Weights of a small GPT-style language model, trained from scratch on English Wikipedia: 2 heads of 32, tied embeddings.
Each number is 128 + 32 x the weight over its row's rms, rounded and kept within 0 to 255. Layers, rows and columns count from 0. The size above them is the row's rms in percent of the matrix's.

# layer 2 MLP down, 96x768, rms 0.132, rows 0-48, columns 128-191
size [ 94  99  96 105  96 103  93 105 105  96  96 100  98 102 103 100 106  98 109  97  91  99  94  99  96  98  90  93  96  99 101  98 107 101  94  99 113 102  94 102  87 102  98 103 102  91  99  98  97]
[[ 78  97  96 144 124 114 118  66 121 138 103 171 101 124 169 123 157  55 154 150 158 176 125  58 124 114 118 142 187 136  99 136 156  95 129 110 139 170 144 111 121 135 137 160 113 126 135 125 117 122 104 119 154  56 112 128 123 130 168 176 131 176 173  95]
 [121 145 114 159 108 138  74 183 126 117 113 119  88  94 198 105 117 115 125 146 135  93 159 165 134 108 160 154 126 122 106 145 154  94 118 123 117 161 135 126 141  33 135 123 116 120 140 118 103 122 112 133 136 132 121  80  94 132 155 113 109 130 152 174]
 [144 116 105 155 133 158 135  61 116 154  80 110 100  28 200 159 116 138 106 158 163  64  94  77  85  87 131 203 137  96 153 102 126 176 117 178 115 113 115 121 123 153 140 121 120 142  71 110 139 114 152  92 135 138  78 125 144 152 121 130 183 187  89  84]
 [141 110  86  92 177 124 102 116 121 155 145 120 143 103  95 158  61 151 110 110 108 135 130 123  36  87 190 139 162  88 136 135 146 125 136 190 114 102  92 133 105  93 128 128  97 162  73 105 101 150 144 164 127 127 136 110 116 200 126 146 112 176 113  88]
 [197  92 183 150 165 113 127 173 114  97 129  76 131  63 150 138 136 156 152  87 140 153 102 103 132 147 127  92 119 150 104 128 126 188 137 133 130 130 119 135  82  94 148 125 106 148 194 124 101 120 153 143 135 144  95 124 111  74 131 114 110 141 161 166]
 [167 133 174 149 150  94 103 141 130 130 115 161 132  81 126 151 147 130  91 114 121 152 118 116 118  94 148 140 152 131 121 118 122 158 153 176 142  60 101 135 149 159 110 128 147 174 175 153 167 121 127 118 132 119 138 156 135 112 132 104 171 128 147  74]
 [ 96  85 141 137  92 124 136 144 100 135  99  93 125 135  94 121 136 122 157 108 123 126 171  52  85  92 166 203 185 121 149 128  69 151 135 131 128 123 255  93 202  76 118  85 118  86 109  81 116 135 129 154 120 128 151  96 125 177 185 114 144  98 159 112]
 [111 162 132 143 176  74 121 255  68 105  74 143 164 123 182 140 189 107 107 136 175 153 135 136 177 102 112  82  81 179  76 127 140 143  97 123 126 127 118 143 103 164 114 100  80 155 159 122 127 138 142  73 134  89 117 117  90  88 153  32 130 152  52 188]
 [128 117 101 102 114  96 128 106 132 159 137 110 109  81 107  57 122 128 134 110  87 177 174 153 117 171 155  62 127 155 117 139 160 146 129 203 120 114 148  89 127 134 113 135  77 113 166 112 108 139 104 106 123 101 136 133  93 155  84 118  80 173 115 101]
 [139 136  86 136 105 101 131 136 130 162  85 105 135 153 106 123  93 133  64 131 153 142 101 161 152 144 167 113 103 145 119 130 101 113 140 125 120  76 138 113 214 159 123 111 112 203 225 116 103 125 135  43 116  74  96 153 125 128  66 115 120 150 105 137]
 [162  61 104  92 124 105 142 142 136 140 150 102  58 166 175 139 112 131 142 179 137 131 178 151  88 173 135  93 143  81 169 189 101 151 130 128 148 149 115 135 132 150 130 158  98 135 134  86 115 128 139 178 136 143 166  77 172  99 146 111 132 149 168 178]
 [193  87 137 157 102 171 183  86 130 157 113 146  54 156 124 135 127 105 100 171 115 113  64 104 133 168 143 100 138  99 116 141  88 139 194 117 116 148  93 122 146  74 130  77 170 161 123 147 142 123 144 124 109 142 138 152 112 144 164 135 104 110 178  91]
 [140  99  50  87 107 117 156  91  96 153 159 142  76 151  88 140 122 142 140 209 118 132 143 116 125 106 142 106 172 109 134 180 145 141 204  82 113  72  91 185  98 147 146 124 149 125 154 120 140 132  99 122 183 125 103 138 152 125 153 175 198 118 151  62]
 [ 81 166 172 155 149 156 161 105 152  84  46 129 109 151 123 108 125 122 147 150 119 153  61  95 147 204 112 173 183 144 107 108 129 150 142   3 150 158 102 144 185  79 120 142 135 163 119 162 118 135 133 175 140 125 154 137  61 160 142  86 100 142 130 185]
 [190  99 163  47 106 160  89  98 128 105 119 178 139  94 138 124  85 114 133 153 122 100 125 162 144 144 116 106 153 124 126 142 202 100  97 156 160 112 106 141 115 113 128 139 121 112 119 129 123 125 113  77 140 171 142 113 149 140 144 101 155 130 102 127]
 [149 160 155 101  71 174 128 146 124 116 124 191 127 174 142  87 130  86  65 151  90 117 185 182 132 117 136 160  88 137 154 146 144 135 153 191 119  94 158 154 108 153 126 132 133 162 162 106 103 129 166 117 101 139 136 124 129 131 134  88 120 111 104  84]
 [118 170 140 188  61 110 132  76  99 132 176 112 142 172 124 143 203  85  50 152  90 151 133 132 193 131 125 149 122 124 126 121  73 163 162 147 120 138 144 146  97 141 118 122 117 143 145 152 128 139 105 149 105 131 128 138 145 113 121  98 144 123 159 165]
 [160 141  69 185 128 122 115 110  99 141 128 121  94  66 190  80 156  84 101 116 127  89 161  91 161 133 136 156 167 154 110 151 119 164 150 138 116 121 137 152 109 146 145 130 123 143  72 122 128 113 169 127 165 148  96 147 146 151  93  72 150 117 174  73]
 [110 132 132 125 111 152 154 175 118 148  63  74 170 191 100 145 153 164 155  81 130 116 190  90 191  94 149 163 130 186 111 164 128 132  98 125 150 102 188 152 180 134 117 113 144 157  93 130  74 134 122 156  97  98 170 112 119 128 121 137 119 134 167 221]
 [128  82 133 191 127 134  97  62 120 143 164 105 100  91 134 136  89 108 108 208 156  61  97 138  98 171 143 190 162 111 145 145 130 160 205 154 134 106 160 135 102 130 130 126  59 190 201 117 127 121 122 172 146  84 110 113 140 159 111  62 121 148  83 134]
 [ 75 167 138 131  81 117 149 166 114 188 112 114  93 129 121 108 165 122 160  94 125 167 147  84 175 144 155 114  78 142 120 141  72 101 121  72 137 163 154 105 147 119 134  74 171 109 144 118  98 128 123 159  98 150 146 123 134 140 146 115 149  89 226 170]
 [ 97 125 165 144 153  93 145 110 128  88 169  97 141  92  97 123  96  46 158 147 126  82 102 160 152 140 101 106 115 123 129 110 128 167 135 124 120 154 142 102  57 112 135 143 169 127 122 126 125 133  71  88 207 106  58 127 156 139 149 210 101 108 154 181]
 [127 143  16  94 149 167 192 175 122 121 129 170 109 105 142 200 146 153 100 109 153 144  74 131 120 117 143 116 125 117 129 138  95 139 186 104 106  65 119 132 101 123 109 177 139 166 125 133 104 121 161 137 122  83  68 111 144 129 167 122  90 135 141 119]
 [164 133 115 139 187 126 128  87 125 148 114 159 121  96 121 143 162 155  92  97 123 126  81 119 124 148 137 162  90  68 143  91 129 147 124 106 121 129  71 139 176 130 163  94 122 186 116 147 136 131 154 173 120 143 133 147 152 150 162  97 119  99 146 116]
 [127 158 126 137 145 109 130 132 136 159  78 175 136 124  83 109 109 119 198  80 107 124 147 159  87 130 160  96 159 116 125  67 161  81  94  79 131 116 130 120 172 142 108 143 114  98 148  99 134 148  85 115 124 126 163 107  85 132 127 157 139  97 129 111]
 [ 29  99  91  94 145 140 156 169 115 131 136 179  90 122 169 118 134 150  91  84 109 139 130 190 151 175 108 141 104 152 137  83  80 109 205  81 135  94 188 112 151 154 135 123 112 196 123  94 105 111  92 107  75 132 144 118  78 138 107 167  35 134 115  82]
 [112 174 172 153  67 177 150 156 144  86 105  92  94 171 143 107  99 170 156 152 139  69 132 104 156 112 131  58  93 147 139 149 143  91  97 147 136 135 145 116 200 178 119  55 122  79 111 102  61 131 139 132 110 109 117 139 136 144 155 105 126 157 158 125]
 [163 123 135 125  97  95 122 104 121  75 174  45 187  76  67 107 121 152 182 105 121 111  88  81 137 122  96 127 155 145 143 101 145 129 127 135 134 193 102 142 130 110 134  91 133 101  94 140 112 132 134 169 143 126  89 128 122 145 123 125 166 166 160 171]
 [145 114  37  72 123 122 149 105  92 174  75 103 113 103 117 119 148 126  88 142  98 142 135  72 108 180 153 113 203 121 104  97 122 116  64  64 117 172 116  92 152 129 101 176  87 152 119 164 109 138 112 161 124 120 144 128 134 150 152 100  92 179 148 123]
 [ 99 119 154 100 108 162 108 115 131  86  93  83 135 145 111 134 164 181 162 120  92 145 184 170 154 144 139 190 137 142 103 121 182 127 139 174 120 125 113 121 128 142 147 128  58 178  99 175 179 123 115 178  79 123 141 181 101 152 121 147  96 128 160 142]
 [  0 164  66 158 220 148 117 129 134 158 100 123 110 115 130 143 133 137 152 142 186 112  91 101 158 105 159 158 127 123 143 135 117 144 125 106 119  92  91 125 103 141 150 185 144  88  54 139 133 133 121 154 129  86 123 105 126 116 124 101 140 105 186 131]
 [108 132 142 144 141 120 108 194  96 196 144  94 161 197 210  99  86 193 172  96 115 161 142 205 137  79 116 141  82 100 118 152 143 141 128 167 118 116 111 127 173 116 136  99  80 106 157 126 133 129 146  99 120 117 137 121 138 150 131 127 153 142 156 153]
 [109 160 129 146 114  54 105 181 126  31 112 115 122  79 118 132 131 122 104 120 114  84 123 120 193 123 124 163 177 148 120  84 107 160 141 129 131 102 163 114 166 137 118 111 124 206 162 156  91 124 101 135 112  75  94 127 111 156 112 118  67 102 100 131]
 [166 131 106 133 100 146 101 109 137  83 136 122 133 168 101 154 109  95 149 123 149 102 127  94 130  84 115 136 102 162 127 133  99 148 101 128  94 157 122 145 164 181 130 148 104 150 135 155 132 131 150 132 131 126 142 130 111  99 111 130  66 173 112 191]
 [141 127  96 137  98 126 185 136  95 160 118 140 172  76 143  88 173  96  97 151 186 146 103 124 149 141 148 126 111 128  95 199 127 104 160 111 134  72 106 112 139 117 121 117 124 132 182 112 101 130 214 118 107 158 143 125 101 132  82 115 148 116 166 153]
 [ 95 129  99  98 168 180 122 149 138 169 119 120  94 204 199 146  77 135 166 125 106 141  93 184 106 102 149 115 103 132 124  85 154 138  95 111 122 113 118 100 115 108 149 146 129 127 101 135 154 134 112 120  81 177 102 131 117 149 140 155  92  83  75  93]
 [122 151 110 122 129 141 169 116 129 135 138 155  72 118 113 147 135 117  41  74 119 169 189 142 112 142 147 174 129 108 113  98 100 133 172  57 132 130 128 125 150 130 141 220 142 124  62 129 149 133  99 148 113 165 128 134 101 147 179 140 100 130 111 130]
 [ 97 110  96  68 101 135 116 127 109  99 140 168  94 210  93 143 122 146  91 176 147 116 138 134  80  95 142 127 186 145 128 147  74 106 146 109  96  98 139  72 180 179 104 113 140 102 143  91 126 116 120 120 142 145 139 146 114 161 133 150  74 111 102  38]
 [100 176  56  78 120 145 138 186 138 107 138 136 144  14  94 139 159 113 111 145 155 152 149 130 187 187 132 107 154 142 147 118 180 135 156 150 147 140 196 133 186  70 114 180  82 137 154 122 141 112 160 144  82 128 110 109 105 108 152 110 151  81 146 139]
 [146 142 112 106 163 160 113  81 146  94 167 117 141  85 136 147 134 153 119  92 127 105 105  60 165 143 118 140 164 123 140 147 119  95 111 109 138 104 164 163 178 160 153 160 101 135 117  89 126 141 163 159 109 158 128 122 162  70 129  70 168 105 167 176]
 [123  97 137 190 114 120 114  97 138 187 154  89 105 130 140 140 148 104 165 101 119 127 118 172 140 140 161 138 101 130 138 123 184 104 134 138 156 115 165 118  81  92 115 180 104 126 152 104 120 136  93  65 198 122 131 159 152 129  98 125 135 156 178 137]
 [ 47  99 215  95 136 111 101  76 105 149 108 161 175 245 190 133  72 117 108  87 162 114 142  92 118 141 213 124 122 123 145  95 148 167 143 133 131 134 124 152 127 105  91 131 122  77 106 119 133 113 128 120 147 161 105 114 106  89 151 158 114 122  88 143]
 [180 164  89 115 173 153 119 205 126 216 171 101 117 205  92 102 106 136  96 117 117 144 109 102 182 148  89 126 120 114 183 115 188 167 145 121 126 145 127 134 114  63 121  84 104 147 139 143 117 131 132 117 113 106 100 119 164 176 128 170 128  93 133 157]
 [135 130 143 164 134 137  85  64 131 128 131 134 180 161  93 160  82 155  89 124 112 166 143 196  97 150 113 138 150 132 125 182 138 158 152 102 147 104 137 138 110 131 125 100 123 108  91 139 135 124 174 154  70 208 158 123 216 113 146 158 140 116  59 110]
 [113 162 137  80 205 155 105 129 149 173 104 167 101 144 175 129 108 112 134 136 103 106 103 120  56 172 127 121 131 128 119  51 114 128 104  20 122 137 142 110  69 177 134 114 119 111  76 140 155 114 132 113 113 162 110 135 139 108 118 156 142  68  81 106]
 [180 143 135 115 111  94  93 167 163  99 115  73 161 160 151 142 117 165 123 177 121 142  77 114 130 110 152 103  86 113  98 170 122 103  56 143 124  73 125 135 110 137 140 114 104  72 115 125 159 144 158  88 146 142 166 119 125 185 105 192 120 159  85 182]
 [191  72 162 169 125 154 132  80 120  98 131 140 141 155 126 169 118 120 140 138 127  84 209  79 150  91 140 143 135 116 149 155 185 134 130 164 130 114 127 105 144 100 134 131 143 129  80 136 162 144 104 171 111 120 128 135 116 103 122 145 124 123 167 198]
 [125 126 170 148 114 156 123 169 149 108 139  78 159 154 189 130 107  73  96  90 141 172 125 135 218 131 110 121 121 149 135 127 156 135 135 129 147 173 140 124 115 108 127 118 109 104 186 117 121  96 149  67 187 132 149 116 115 117  61 107  81  89 110  71]
 [ 86 143 102  70 172 113 140 124 124  70 138 144  70 180 155 107 170 136 127 166 154  91 111 151 163 176 122  88  83 172 169 134 164 154 130 115 136 149 132 177 171 122 124 102 103 163 115 115 104 114 147 152 135  98 137 100 131 137 158 106 140 166 105 146]]